{"d_model": 192, "norm_eps": 1e-05, "rope_fraction": 1.0, "qk_norm": true, "tie_embeddings": false, "schedule": "wsd", "dataset": "wikipedia_en"}
Each number is 128 + 32 x the weight over its row's rms, rounded and kept within 0 to 255. Layers, rows and columns count from 0. The size above them is the row's rms in percent of the matrix's.

# layer 8 attention key, 192x192, rms 0.295, rows 108-144, columns 48-95
size [107 111 103 103  99  94  95 106  98  97 103 104  98 103 108 111 112 113 110 101  90  84  88  80  87  84  84  96  97  96 106  90 105 109 101 100  85]
[[120 139 139 110 120 130 149 129  95 199 166 136 112 122 187 133 128 123 174 172 130 163 187 132 127 120 103 150 167 171 204 129 134  96 101 107 189 156 119 117 167 127 129 107 150 168 121 154]
 [176 170 104 158 123 113  87 101 177  94 167 111 176  99 144 124 157 123 105 115 165 155 187 155 115 178 137 156 143 100 108  74 137 158 162 117 157  99 120 146 117 146 175 157 117 119  78 147]
 [154 160  74 140 127  89 142 115 148 109 154 151 121 152 176 125 122 111 135 139 131 134 173 152 109 124  85 130  99  87  90 133 190 152 108 144 119 125 157 158  99  26 146 132 147 134 118 133]
 [101 133 126 101  97 130 172 140 157  40 184 100  84 168 129 101 128 121 153 170  81  76 109 128 170  90 118 175  88 114 121 146 108  91 143 135  61 131 154  56 159 152 212 118 140 149 107 159]
 [146  62  87 160 172 135 168  84 120  78 161 131  59 148 188 195 156  79  93 149 111  97 126 177 123  65 106 124  90  84 133  45 136  92  76 116 135 122 162  94 128 140 138  98 127 112 129 102]
 [104 102 108  86 124  98 189 111  97 125 110 127 167  85 134  93 156 135 158 120 156 167  87  81 139 136 119 125 118 134 118  98 104  93 126 117  89  92 155 180 180 127 172 106  65 147 106 188]
 [138  88  91 147 182 122  98  61  90 154 100 141 163 106 148  98 146 169 141 145 131 168 122 113 147 145 144 123 150  89 128 169 116 100  93  84 149 121 111 133 132 139 104 102 130 163  56 122]
 [137 129  99  95 147  53  79  75 178 112 153 114 168 164 139 144 165 169 143 117 140 120 143 147 141  80 143 127  96 145 102 143 102 102 161 171 114 111 122 145 112 138  93 115 124 163 115 137]
 [ 58  89 115 171 125 140 176 122 150  86 112 146  73 114 133 173 116  89 116  90 126 109 105  96 117 110  99 111 119  49  77 119 133  89 156  71 151 173 122 142 112  82 123 118 131 181  62 111]
 [110 132  97 147 124  86 115  66 157 183 167 119 196 124 106 156  96 155 135 132 108 135  68 117 120 100 133 167 117 102  49 130 162 159 163 132 111 153  96 152 142 119 132 108  69 124 166  45]
 [149 114 140 147  45  76 109 114 127 111  25 111  75 128  92 138  96 177 129 115  82  52 180 173 155 152 111  98 107 148 201 120 151 112 102 152 121 111 122 162 124 174 115 151 143  49 154 140]
 [103 114 168 132 134 155 147 142 194 179 134 176 101 160 117 123 132 149 113 116 120 100 136 189 140 114 155 138 175  67  94 130 127 110 141  98 162 135 133 130 135 138 142 100  98 167 115 119]
 [136  89 153 133 103 138 131 110 107 170 147 144 128 114 167 106 167  91 124 122 154 154 103 123 103 131 163 134 136  49 170  46 104 106 172 120 162  82  92 102 126 113 130 103 147 149 148 131]
 [118 157  89 103 124 114 124 108 132 100 117 173 102 182 140  94  98  97  77 119 141  90 108 179 115  72 157  96 110 117 121 102 165  91 118 137  69 148 125 139  65 144 160  99 142 102 165  90]
 [129 111  90 177 133 148 193 154  63 153 147 126 129  80 110 148  52  94 108  96  98 163  99 123 112 171  95 124  81 115 146 119 163 102 131  75 157 156 120  72 159 138  61 141 138 130 115 123]
 [156 109 152 120 120 183  88 123 116 180 127 169 151 121 157 129 118 158 112  81 140 181 138 146 145 122  99 116 151 103  83 142  55 197 175 180 137 133 136 174 171 115 127 152 155 147 106  90]
 [ 83 145 133  77 107 138 171 114  81  94 123 113 121 100 182 155 103 157 203 105 144 165 117  24 166 166 165 122 132 118 124 139  64 112 114  87 160 183 149 119 112  76 144  81 106  49 117 131]
 [167 121 160 121 169 128 132 134 120 173 147 169  69 133 121  99 102 125 141 188 105  98  87 138 151 121 115  71 227 130 138 210 154 146 173  76 124 155 167 154 134 108  85 136 102 155 195 121]
 [ 75 212 128 114 160 127  65 127 143 119  73 114 163 184 131 150 133  79 143 100 126 117 147 150 117 139 176 171 118 146  68 161 116  84  86 120 178 171 189 140 124 114 117  73  77 149  94 162]
 [110  82  89 126 160  55 175 140  51 207 123  66 156 133  79  94 127 135 126 143 131 115 128 126 149 111 137 133 150  88 107  81 118  90 100  59  73 112 132 122 132 152 141 129 107 142  87  80]
 [ 48 150 128 115 111 159  95 155 112 122 174 113  96 148  70  71 100 175 152 121 181 153 127 105 107  99 140 161  89 111  91 224 138 114 126  98 127 146 172  69 123 115 106 115 135  87 134 124]
 [195 111 162 135 182  85 179 110 142 106  86 133 172 134 132 126 130 125 103 128 101 141 167 129 161 189 122  49 144  89 161  81 185 152 175 180  81 125 147 132 133 157 174 150  77 169  94 145]
 [154 116 163 183 144 100 109 118 162  83 133 105 105 109 114  96 186  94 136 120  96 115  74  92  86 133 105  99 112 106 186 153 187 149 121 133 126 130  65 177 117 113 154 141 110 120 123 190]
 [170 137 112  95 130 116  85 131 136 169 137 144 148 140 120 138 141 180 129 127  84 120 115 115 141 160 190 139 144 142 143 188 183 144 108 167 149 119 127 119 173  76 109 160 185  83 129 122]
 [ 82 178 134 100 100 110 154 148 133 120  84 166 117 166  89 166  67 196  94 159  81 131 178 112 145 106 166 180  65 147 135 166 116 132 101 141 112 112 147  73 104 165 154 126 145 158 166 138]
 [ 94 136 126 110 154 164 162 155 160 143 109 140 143 133 110 114 159 173 116 131  70 142 153  88  74 152 152 133  62 105  79 155 111 126 159 160 125 105 114 139 133 152 161 106 102 115  87 140]
 [123 140 121 110  56 117 111 113  91 106 128 149 164 123 158 115 134 118  84 118 134 111 182 133 133  67 130 148  92 206 121  46 143 145 121 151 151 141 156 106  99 196 153 138 102 197 111 169]
 [100 130 128 111 109 168 149 142 103 154 202 103 125 105 181 126 128 137 161 114 142 117 105 153 144 174 167 112 153 168 208  99 183 119 103 190 169 125 139 117 166 104 135 202 196 151  91 116]
 [165 187 105 164 147 100 120 193 127 187  87 111 137 151 125 166 112  70 124  97  43 130 172 142  95  82 119  93 147  85  98 154 108 104 221 137 116  86 132 143 144 123 130  80 116 191 132 172]
 [116 132  78  98 195 101 119 128 155 111 141 139 122 110  92  96 151 172 113 144 126 131 138 164  73 112 186 154 160 160 228 147 137  83  76 164  91 169 132  66 130  93 126 151 175  90  71 129]
 [152 136 136 122  90 201 135 106 152  96 131  96 128 116 132 113 129 136 155 162 155 133 133  96 128 158 166 118 106 129 145 116 161  63  52 179 181 120 130 174 168  97 131 156 156 115 129 186]
 [153 123 142 125 214 179 110  96 173 172 172 158 152 150 163 146 111 131 119  95 105 122 150 143 185 115 152 154 130 105 150 164 162 113 102 112 106 144 136 127 171 110 143 131 184 138 131 120]
 [ 75 104 156  87 175 139 141  56  98  71 116  99 162 131  83 134 138 161  71 166 107 117 159  97 143 144 120 145 129 128  76 168  74 138 114 129 188 104  87 120 121 140 123 160 128 145 118 139]
 [180  71 148 123  99 130 146 176 137  65  48 106 124 104  71 160 109 134 108  69  72 131 121 119 181 134  63  86 114 150  85 142 172  87 164 100 139  93 127  93 117 173 101  88 138 167 129 122]
 [ 78 168 148 156 130 127  89 170  68 187 127  85 107 118 120 149 124 107 114  86 100 152 113 163  92  91  93 173 134 149 127 160 146 121 180 127 166  99  76 156  68  75 131 164 102 139  96 125]
 [127 121  82  68 143  88 118 177 137  81 128 139 128 127  85 101 113 147 155 110 148 138  94 180 134  75 107 172 162 132 140 154  85 137 128 134 106 101 140 128 134 116 120 134 219 160 200  88]
 [111 106 124 138 118 164  97 136 168 116 212  60 116 128 175  71 164 130 151 153 133 164  46 117 205 164 124 120 115 132 136  76 173 110 103 178 128  97 175 150 154  71 147 119 123 112  88 187]]
# layer 8 attention query, 192x192, rms 0.299, rows 109-145, columns 48-95
size [109 111 108  87  91  85 108  86  90  93 102  97  87 108 103 112 116 114 106  85  71  77  94  78  79  87  93  91 102 108 106 110 114 106 108  73  73]
[[182 132  99 163 184 171 167  97 130 133 113  96 148 154 121  98 106 122 129 213 198 138 105  61 107 110 142 150 112 168 121 120 117 139  97 123 113  82 128  72  82 103  94 140  96 108 104 155]
 [103 125 142  90 114 126  89 123 142 189 112 117 168 103 126 128 124 141 151 144 195  99 162  91 152 141 131  94  83 119 156  68 121 123 167 137 113 143 107 116 180 170 104 117 171 101 130 101]
 [182  92 184  80 148 221 143 125 136 156  82 179 100 139 116 207 184 161  89  98 119 133  47  89 133  82 124 151 163 122 153 147 105  94 152 135 151 118 122 116  61  88 159 100 144 157 173 126]
 [126 134 110 129  56 123 154 163 102 115 126 156 138 127  63  82 117 115 178 145 121 131 100 128 133 124 105 155 205 117 114 121 149  97 167 119 138  95 138 148 136 151 217 152 121 131 116 135]
 [165 130  83 132  89 108 149 145  98 120 209 122  83 166 137 110 102 119  97 116 102 127  85 144 180 114 120 145 105 141 108 171  99 168  18 109  85 151 145 152  60 147  89 104 151 133 116 122]
 [111 169 144 147 130  86 115 156 134 147 127 102 169 120 145  83 193 126 152 119 112  63 172  92 203 172 152  99 192 115  69 125 146 158 178 138 146 117 179 152 131 122  95  76 131 136 109 114]
 [ 74 147 129 112 136 171 135 156 145 154  69 128 158 149 115 139 138  83 162 150 156 141  67 106 155 151 129 158 182 136 126  70 177 207 167 204 146  84  96 117 105 163 129 154  77  98  97 140]
 [172 106 129 169 151 156 114 162 144 135 165  91 164 106 111  46 146 139 112 103 107 106 178 199  96 137  53 131 137  95 132 100 154 164 168 121  59 126 133 136  93 165 157 156 120 150 154 148]
 [ 88 252 143 145 104 166 153 126  73  96 139 108 131  99  85 177 209 140 106 105 115 157 179  96 139  95 130 131 169  91  99 149 107 138 194 148 143  89 109 125 135 114 126  76 110 116 153 145]
 [ 33 134  98  47 202 148 114  79 124 131 134 190 120 140 131  77 122  91 121 124 155 143 213  82 116 105 129 148 154 201 103 160  88 125 145 202 161 119  94 114  74 124 172 143 130 163 119 174]
 [131 154 139 105 152  81  99 153 108 172  93 165 185 118  88 163  87 135 103 134 110  70 131 127 198 145 121 130  73 159 140 144  67 126 104 136 113 137 143 140 117 104 133 127 140  95 146 104]
 [156 159 167 103  82 127 134 103  75  49  53 120 175 177 115 176  75 124 163  94 122  68 149 122 175 181  95  98 122 126  87 149 124 115 113 133 112 130  69  94 118 141 130 100 125  91  97 163]
 [120 130 119  65 128 183  76 128 148 187 163 122 171  97 126 101 146 119 154  89 161 112  84 139 121 119 157 104 137  74  92 137 154 139 162  99 130 107 122 111 123 113 118 115 156 175 121  95]
 [111 150 140 175 117  91 145 135 135 127  68 129  92  86 140 116 164 130 110 123 152 108 185 142  70  92 122 158 143 160 124 163  99 112 122 163  88 102 152  88 142 114 125 103 115 163 106 145]
 [138 186 130 140 102 152 114 162  98  75  87  76  84 166 134  89 119 141 179 204 110  93 165 156 216 133 152 200 155 149 102 131 146 108 102 103  88 193 130 167  70  98 146 153  95 116 141 103]
 [169 149 160 105 129 166 194 166  98  99 112 149 171 111 113 122 157 155 131 128 140  81 135 118  71 150 129  47 170 127 135 149 162 164 158 132  80  90 146 208  70 133 116 126 135 120  52 180]
 [147 142  93  99 101 107 120  50 127 119 132 157 146  94 181 136 177 149  42 102 111 143 141 113 179 171 133 123 171 139 131 143 110 135  96 117 148 150 151  94 160 181 149  98 133 126  93 140]
 [158 107 160 132 120  97 183 106 108 104 121  73  89 105 154 101 101 210 124  92 193 152 157 127 170 168 154 120 123  99 108 139 120 100 194  94 151 111 136  83 119 132 132 103 124  98 100 133]
 [101  87 164 143 152 134 116 114 125  96 134 102 105  93 121 116 121 161 101  32  99 184  93 194  93 106 157  95 160 168 136 187 200 162 197 122 121 129 189 133 110 134 171 164  91 107 132 122]
 [169  79 156  78  67 141  84 112 110 153 120 133 122 118 155 121 166  95 126  85  96 102 124  86  97 159 151 116 161 114 143  64  76 128 102 136 154 127 145 147 121 156 149 112 147 118 114  49]
 [161 141 126 123 105 146 147 174 104 123 117 128 123 136  92 133 138 116 187 136 139  96 186 107 154 110 118 186 150 149 136 137  80 118 130 118 172  99 123  52  85 106 153 188 132 106 158 155]
 [103 136 104 142 102 188 125 104 101 115  99 112 139 117 117 102  90 121 129 163 183  61 103 137 139 118 108 125 104 141 105 115 102 135 122  97 103  85 128 116 138 207 132 111 157 138 185  65]
 [ 95  95 136  73  21 121 170 103 162 105 142 133 151 130 133 123 135 178  84 151  73  92 165 147 132 137 137  82 137 142 101 166 126 123 195  71  96 130 146 152 171 108 178  97 104 131 136 136]
 [118 179 157  93 144 111 165 136  37 113 136 150 132 126 132 167 103 101 127 205 171 139 107 106 190 133 129 135 160 106 128 186 151 121 163 154 136 170 116  94 162 121 189  80 125 130 159 159]
 [195 138 158  59 158 136 143  73 176  93 136 133 156 113  97  95 113 168 153 125 153 115 122 161 166 172 138 131 143 131 128 127 147 151 118 119 153 112 112 176 110 134 139  78  91 154 106  96]
 [130 137 151  99 151 109 170  95  92 142 178 191 108  41 138  79 129 173 115 150  86  78 159 126 166 199 151 140 158 129 153 139 107  88 114  85 161  95 128 123 161 127 187 141 140 120  95  82]
 [ 93 142  74  82 152 124 108 132 118  46 122 144  59 122 109 180 152 129  78 140 115  75 115 142  61 133  69  99  86 100 137 104 126 143 113 111 123 130 174 135  70 163 107 100 127  85 118  60]
 [ 90 158 194 156  92 128 107 110 107 148  86  88 112 156  52 126 161 123 115 133 177 168 111 127 143 125 110 191 119  92 127 112 184 124 111 114 167  62  57 152 127  99 102 136 117 129 125 110]
 [ 98 170 165 184  99  71 116 107 146 111 145  93 107 164 155 147 141 141 159 148 178 166 147  89  95 148 112 159  77  84  92  70 152  53 181 110 159 166  90 173 192  79 137 105 127 133  74 177]
 [123 192 146 183 107 127  95 147  91 159  69  90 138 155 141 143 128 101 149 177 195 161 137 137  96 119 161 188 103 134 114  82 171 117 127 107 153 141 104 173  83 152 100 138 127  98 146 114]
 [128  75 175 136 117 108 174 130 147 165 127 115 132 186 103 130 165 132 139 133 123 160 135 113 133 106 169  80 182 168 153 135 120 145 123 144 182 191 138 149 118 111 125 104 166 143 157 101]
 [ 93 140 161 141 133 134 142  81 120 124 163 138 126 132 105 137 108 150 181 105 148 189 127  85 159 100 113 127  98 175 159 117 151 184 141 149  79 142 135 141  80  97 131  84  51 108  67 105]
 [130 143 153 160 155  84 148 156 117 138 171 148 182  93 165 157 122 181  82 160  86 124 110 118 124 103 142 127 127 144 110 196 134 100 127 106 104 128 139 158 107 136  74 113  97 195  98 164]
 [103 190 129 178 192 101 108 144 109 153 123  90 161 106 185 146 117 112 123 107 121 145 131  90 128 146 113 127 182 111 124 111 162  58 146  92 110 155  89  94 132 121  76 109 126  98  72 189]
 [ 56 111 103  87 108 151 112 147 179 134  94 131 148 165 108 140 159 108 113 133  78 110 140 188 118 171 135 125 137 134 163 112 116  89 103 141  98  94 143 143 104  84 188 203 143 150 103 159]
 [141 145 104 184 163 112 177 110 130 128  96 146 101 127 108 156  95 132 100 106 163  94 166 118 160  79 111 133 101 152 162 161  68 166  88 139 125  81  51 117 122 144 152  81 137 131 111 103]
 [159 155 164  99 124  71 139 156 138 111 132  97  92 102 102 134 137 133  92 127 119 155 110 152 197  92 128 141  95 109  87 162 131 120 115 136  84  81 131 124 148  88 118 106 136 127 146 122]]
# layer 8 attention value, 192x192, rms 0.285, rows 96-127, columns 48-95
size [104 109  99 106 103 102 107  98 101 105 107 107 107 101  98 105 104 105  99  96 111  98 103 109 101 102 110 100 108 103 105 103]
[[160 144 148 102 146 126 188 118 110 109 137 136  92  83  86  62 180 106 164 192 163 137  94  96 107 142 117  99 125 133 126 134 128 148 165 139 198 107 180 103 169 103  93 118 115 127 157 120]
 [161 117  66 174 154 122 147  88 125 145 170 149 175 148 148 177 156 168  96  82 102 122  87 132 171 123 166  96  92 147 100 138 174 139  83 136  75 154  44 202 150 129 167 149 167 126 129 120]
 [139 130 135 151 124 105 101 117 115 154  91 134 183 153 140 127 105 116 128 146 138 168  98 120 132 134  89 181 178 106  76 131 104  74 103 101 126 130 115 183 126 122 188  78  91 101 152 122]
 [126 118 125 156  49 149 158 185  97 109  99 174 128 130 144 160 148 147 172 118  86 126  48 118  91 143  83 118 174 126 192  53 160 145 156 111 169 143 128 116 122 105 109 127 156 135 164  87]
 [ 74 114 127 127 102 130 152  90 112  76 114 125 155 149 129 108 122 126  82  77  97  91 158 136  83 150  78 126 147 109 134 125 191 147 113 100  62 137 123 122 142 113 135  76  66 146  95 118]
 [188 146 170 168 132 102 121 116 131 156 151 105 160 107 127 120 144 108 105 178 118  61 219 111 111  74  97 144  82 133 101 125 114 112 145 118 121 174 131  91 150 138 156 102 100 121 164 149]
 [147  87 146 159 103  92 180 126 148  90 189 132 134 143 184 136 123 172 124 125 180 161 164  91 146  43 147 112 157 101  47  69 136 160 149 109  99 169 106 138 105 165 167 163 122 194 156 144]
 [161  80 153 113 138 132 144 112 139  64  84  99 107 174 147 193  76 106  92 138  85 122 163 130 160 169 121  98 102 175 117 109  78 169 137 118  90 157 144 176  66  83 122  98 125 100 183 104]
 [125 116 105 136  82 138 138 129 130 139  97 125 120 116 121 159 162 131 140 123  92  88  55 143  74 126  93 173 103 118 138 121 148 149 149 230 166  93 139 124 143 125 152 146  67 151 129 195]
 [179 182 124 153 143 133 133 179 133 175  74 181 117 103 150 158 130 134 158 158 142 147  81  37 124 110 120 123 132 166  99 164  98 157 121 119 121 194 132 148 152 127 163  76 105  71 145  91]
 [148 141 107 158 120 167 119 141 140  84  99 141 139 162 125  84 140 145 164 109 106 143  97 132 178 129 151 158  74 111 177 134 123 139  65 175 131 115 117  61 164 173 137  93 102 139 113 165]
 [154 183  84 141 132  88 127  90 150 145 104 142  78 176 109 123  84 163 130 186 176 120 125 109 203 100 164 121 170 137 106 109 132 163 114 160 105 139 146 140 184  69 133 164 151 146 174  73]
 [146 126  91 153 177 104 108 137 127 117 140 137 145 110 157 140  93 148 177 163 131 148 129 135 129 100 144 161 133 141 158  87 116 221 155 154 148 160 105  92 142 192 146 116 126 112 179 147]
 [141 121  90 106 127 162  93 154 127 138 147  99 122 102 143 110 114  80 190 143  89 116 171 126  87 114 165 144 124 129 125 126 121 133  90 138 132 115 101 198 170  76 152 178 137  65 140  71]
 [113 126  79 144  95 120 125 104 147 135 105 142 141  67  98 116 157  70 166 115 175 101 151 138 119 157 103 138 108 143 111 164 170  81 163 120 183 116 187 184 123 108 106 119 124 174  33 123]
 [145 118  73  50 138 116  83 142 152 147 100  90 141 103 158 148 109 106 104 110 157 125 178 126 140 120 181  87 133 125 109 164 132 128  98 149 165 102 110 162 131 173 179 158 119 173  82 139]
 [138 156 111 132  86 123  94 108 158 178 130 198 152 119 108  76 141 163 170 163 124 130 136  95 116 145  93 151  82 115  84  99 213 108 146  88  78 169 107 136 119 102 119 128  80  93 149 161]
 [141 121 131  87 113 184 105 144  95 114 116  68 101  92 104  26 113 198 183  73 155 133 110  84 112 154  99 107 130 131  95 136 156 139 112 103 111 142 150 139 114 127 163 102  82 178  70 155]
 [145  75 138  78 149 116 100 155 109 138  76 108 169 125 168 177 103 103 116 116 142 130 118 140 142 177 102 116  97  76  91 187  96 173 129 102 127 165  82  69 128 107 141 149 171 135  74  65]
 [118 100 135 103 132 148  83 113 129 173 181 141 114 110 145 147 104 133 130  90 139 183  66 112 132 116  84 157 137 123 160 176 175 156 120 129 172 113 151 154 158 164 167  64 149 135  63 135]
 [197 125 187 156 185  92 142  99 119 112 131 103  83 137 147  89  88 122 143 155  84 181 112  70 115 151 198  94 141 156 133 156 145 128 177 162  49 150 202 111 147 138 128 152 135 188  81 132]
 [110 131 101 169 152 103 170 154 115 141 141 168 139 135 137 132 121 178 110 113 122 131  98  61  89 158 139 159 144 169 158 129 165 106 105  87  94 137  70 150  95 109 120 109  98  90 100  60]
 [107 141 115 175 117 137 146 177 125 141 118 163 139  65 115 115 143 123 132 121 112 150 117 100 167 135 138 134  91  93 135 115 134 126 148 169  90 172 135 107  81 159 196 129  95  48 108 116]
 [141  80 125 126 135  87 148  84  83 138 132 178 157 108 129 133 112 123 159 122 173 125 130  71 112 124 125 124 144 101 129 129  92 166 151 142 154 117 115 133 125  71 119 160 154 142 140 184]
 [127  80 154 177 142 166 169 214 142 170 113 116  65 161 195 166 162 123 131 150 103  91 141 150 117 114 122 125 158 155 136 161  92 150 109 160 115 135 148 126 152 108 162 133  69 116 126 135]
 [125  93 128 174 134 118 148  80 143 154 201  86 117 115 122  96 110 157 169 155 231 151 115  93 161 116 100 136 128 161 156  92 135 167 135 139 112 167 103 173 137 141 162 158 117  67 137 123]
 [144 150 144 186 138  83 116 113 172 124  94  57 120 167 173 142  73 110 102 213 173 164  88  83 139  70 117 132 179 135  84 128 133 165 122 164 148 193  43 124  95 114 150 179 169 148 160  92]
 [ 69 142 172 106 167 157 117 145 176  71  86 169 126 187 122 203 118 155 142 168 121 136  99 117 113 126 136 129 136  82 151 119 133 130 119  73 108 158  71 137 165 109 129 116 107 112 136 125]
 [141 117 128 183 108 165 101 132 121 174 107 136 109 149 100 112 164 182 135  69 126 144 141  76  51 123  83 130  94 177 150 138 146  82 135 162 137 137 128  65 122  99 120 101 150 152 126 137]
 [191  80 158 125 121 152 113 130 194 110 161 136 100  96 128 163 113 166 116 104 125 114 136  73 117  84 152 108 168 108 101 102 122 130  62 113 110  64 103 164 126 118  95 138 226 163  88 135]
 [102 116 106  95 147 178 154  96 115 108 110 118 105 162 116 109 102  88  67 151 152 121 145 138 113  55  99 163 182 157 114  83 157 141  99 142 123 119 136 132 119  58 152  76 184 177 151 151]
 [121 148  68 137 180  88 173 116 147 193 160  86 149  91 170 146 108 113 164  92 117 105 137  90 112  98 138 110 149 132  86 127  69 142 110 111 131 119  91  79 102 156  76  94 130 187 143 114]]
# layer 8 attention output (transposed), 192x192, rms 0.266, rows 96-127, columns 48-95
size [107 114  98 108 103 106 111  98  98 112 105 110 109 104  98 106 112 105 102 100 111  99 103 112 107 108 108 101 112 107 101 107]
[[115  90  53 120 122 148 129 103 139 148 172  90 114 131  71  98 178 137 107 115 172 115 124 110 122  96 117 122  93  88 110  65 136 150 169 129 136 141 121 167 131 135 127 169  83 129  98 105]
 [178  98 120 110 130 164 154 130  81  92 155 153 153 133 119  79 133 138 119  60 125 175 137 116 111 163 100 120 112 148 134  98 126  54 211 161 124 113 105  94 136 145 108 145 145 171 143 164]
 [194 150  86 129  86 194 109 105 130  99 135 113 148  91  89 112  89 139 117 154  72 147 141 127 135  81 131 112 104 108  85  90  91 122 114 177 107  97 128 117  76 130 114  63 181 122 165  35]
 [112 124 120 114 149  90  34 174 123 164 130 159 130 149  34  92 176 118  86 161  86 139 148 161 165 116 102  89  94 136 200 182 145 142 144 121 171 167  88  83 144  97 159 135 189 119 111 140]
 [166 112  87 171 116 111 123  86 159  89 194 139 105 116 113 126 120 135 167 178 136 179  71 127  50 148 109 130 119 130 104 158 120 117 174 149 141 151  73 104 113 113 107 125 106 167 117 133]
 [138  70  92  91 143 146 113 137 120 121 201 129 128  91 126 161 100 148 172 134 190 108  96 126 139 133  85  82  94  93 100 125 100 105 178 138 133 126 166 112 105 183 125 139 127 125 167 158]
 [ 90  91  89 113 103 138 136 154 149 135 136 135 136 128 150 145  84 136 132 155 185 110  99 110 124 198 131 132 126 104 126  96 134 100 129 105 105 107  93 153 166  92  80 168 117 144 173  94]
 [164 154 153 103 142 135 142 149 108 122 127 157 178 138 110 161  71  46 118 111 134 137  98 147 125 126 159 151 118 153 130 171 127 178  87 178 107 115 189 104 134 128 170 120 128 112  99  80]
 [149  70 111  86  71 166 124 103 169  77 137 185  75  93 143 120 134  78  73 143  88 121 179  79 205 115 146  74  82  97 103 106 101 117 128 158 205 167 143  88 150 136 148 124  85 126 119 166]
 [142 106 173 150 134 142  83 140 105 102  90 101 165 137  72 196 105 160 118 131 170  50 124 112 105  56  84 142 169 174 115 101 151 101 185 129 109 146 125 145 105 120 139 142 177 109 191 129]
 [101  93  86 182 156 186 118 150 178 136 136 153  85 120 192 101 173 133 108 138 173 130 103 120 163 180 116 168 119  90  74 111 143 136 140 124 126 138 101 107 112  57 119 135 122 134  82 156]
 [136  94 100 154 192 120 128 137  51  85 103 107 150 117 138  77 125 122 183  65 197 150 131  83  87 116 120 148 128 188 107 108 163 100 163  74 161 122 123  76 127 112 136 179  90 183 128  89]
 [153 117 127 169 173  81 124 132 151  86 121 111 149 117 117  93 112 181 162 181 155  99  96 149 113 153 214 135 168  89 103 145 145 151  79  71 112 127  99 137 126 128 116 113 117 125 132 151]
 [151 139 167 190 141 100 149 146 111  86  92 134 122 147  67  87 102  98 145 123  92 135  85 131  82 145 141 134 132 119 149 111 151 169 112  99 127 163 149  72 137 140 131 116 160 122 176 169]
 [136 107 142 119 100 122 126  97 112 172 136 113 125 142 160 125 142 144 135 121 103 124 131 169 103 130 149 143  90 143 146 213 128 139 139 144 154 215 169  90 139 163 133 146 158 101 169 152]
 [ 74  80 117 133 105 151 139 147  93 100 174 126 176 167 214 116 127 169 127 136 137 148 128 117  49 155 151 148 151 146 147 110 107 153 111  99 122 114 134  84 132 170 142 155 115 130 169 156]
 [161 133 137 129  65 109  97 108 109 100  97 108 144 110 117 111 127 113 111 118 106 137  96  95 135 122  91 142 144 147 148 145 154  61 128 123 144 125  79  67  96 161 105 120 138 170 103 111]
 [153  96 119 125  48 129  97 189 140 117  99 124  93 172 147 106 129 208 190 168  73 122 162  94 114 152 128 206 155 154  91 135 104  66 130 168 120 170 143 144 138 140  73 117 121 123 148 101]
 [175 192 132 157 148 122 142 107 112  99 144 196 121 119  92 120 140  96 164 142 138  94 118 143 120 126 146 225 173  94  52  82 127  93 132 101 146 118 149  60 128 190 143 151 164 109 149 122]
 [105 109 109 103 107 132 153  77 112 204 123 104  80 132 159 140 156 141 130 142 147 151 168 126 131  93  98 200 126 188 113  83 183 104 129  94 111  54  77 107  83 145 128 101  93 115 141 131]
 [ 84 146 121  96 136 119 124 100 137 181 115  49 116  88  83 114 113 172 113  92 151  98 196  55 118 173 216 159  98 128  90 181  82  88 166 159 112 106 103  93 140 126  93 143 146 133 144  94]
 [114 131 148  86  91 163 137 198  64 122  93  93 139 126  86 154 110 130 120  69 123 152 112  92  96 116  76 127 130 187 157 124 126  83 151  96 162 106 104  89 160  82 130 130 101 123 167 121]
 [124 166  92 123 202 122 124 110 134  87 162 122 160 117 125 123  55 137 119 139 136 147 123 161 142 164  92  69  99 118 125 151  99 141 106 112  90 136 121 141 176 105 151  92 145 153 150  98]
 [146 101 130  83 117 108 155  76 156  89 173 121 106 146 115  97 141 146 111 144 113  64 193 150 111 133 110 160 103 161  83 165 146 158 181  65  87  98 143 115 136 119 111 156 178 154 109 116]
 [163 147 136 140 121 153 137 171 177 164 100 160  82 154 131 157 127  85  99  87 143 127  70 144 172  94 127  95 121  72 129 159 118 185 134 136 155 160  88  80 127 118 106 106 110 162  94 158]
 [126  93 144 121 138  82 120 176 138 145 101 113 107  69 137 134 154 231 131 137 160 178 137  93 153 126  88  93 155 144 132 137 157 141 141 101 110 118 160 131  96 135 107 140 171 139 139 118]
 [ 97 135 104 156 106  77 157 126 136  76  56 106  92 128 115 125 144  77 126 103 145 122 141 130  97 206 127 133 112 154  97  86 165 171 126  54 140 131 151 142 126 127 123 146 111 147 115 125]
 [149 150  80 170 128 148 134 102 139 171  75 127 132 144 127 104 178 147 156 133 127 143 105 126 115 124 107 129 137 164 149 101  64 118 156 110  95  65 147  83 145 137 155 121  75 132 145 105]
 [117 101 119 140 141 152 156 120 123  74 174 190 148 164 107 138 208 120 118  86 139 126 142 152 168 187 131  73  99  92 156 100 131 109 149 205 173  62 165 162 161 163  80 181 124 136 103 170]
 [ 80  81 127  95  85  95 169 137 121 127 146 132 109 175 119 116  90 120 126  76 119 166  95 130 153 117  85  82 119 163 110 177  67 109 138 107 119  68 144 121  90 150 107 122 142 111 151  80]
 [173 151 113 153 153 111 108 110 110 136 105 141 154 167 105 108 101 144 101 137 144  90 159 146  91 193 153 133 205 104 147 153 180 135 155 117 148 111 115 166 110 153  93 147 112 149  82 166]
 [143 138 111 194 100  80 200 127 148 110 151 100 100  54 136  73 155  90 141 131 168  72 170 140 136 109 103 160 171 132 136 125 148 113 171 131 165 177 117  99 114 131 106 111 125  80  98  97]]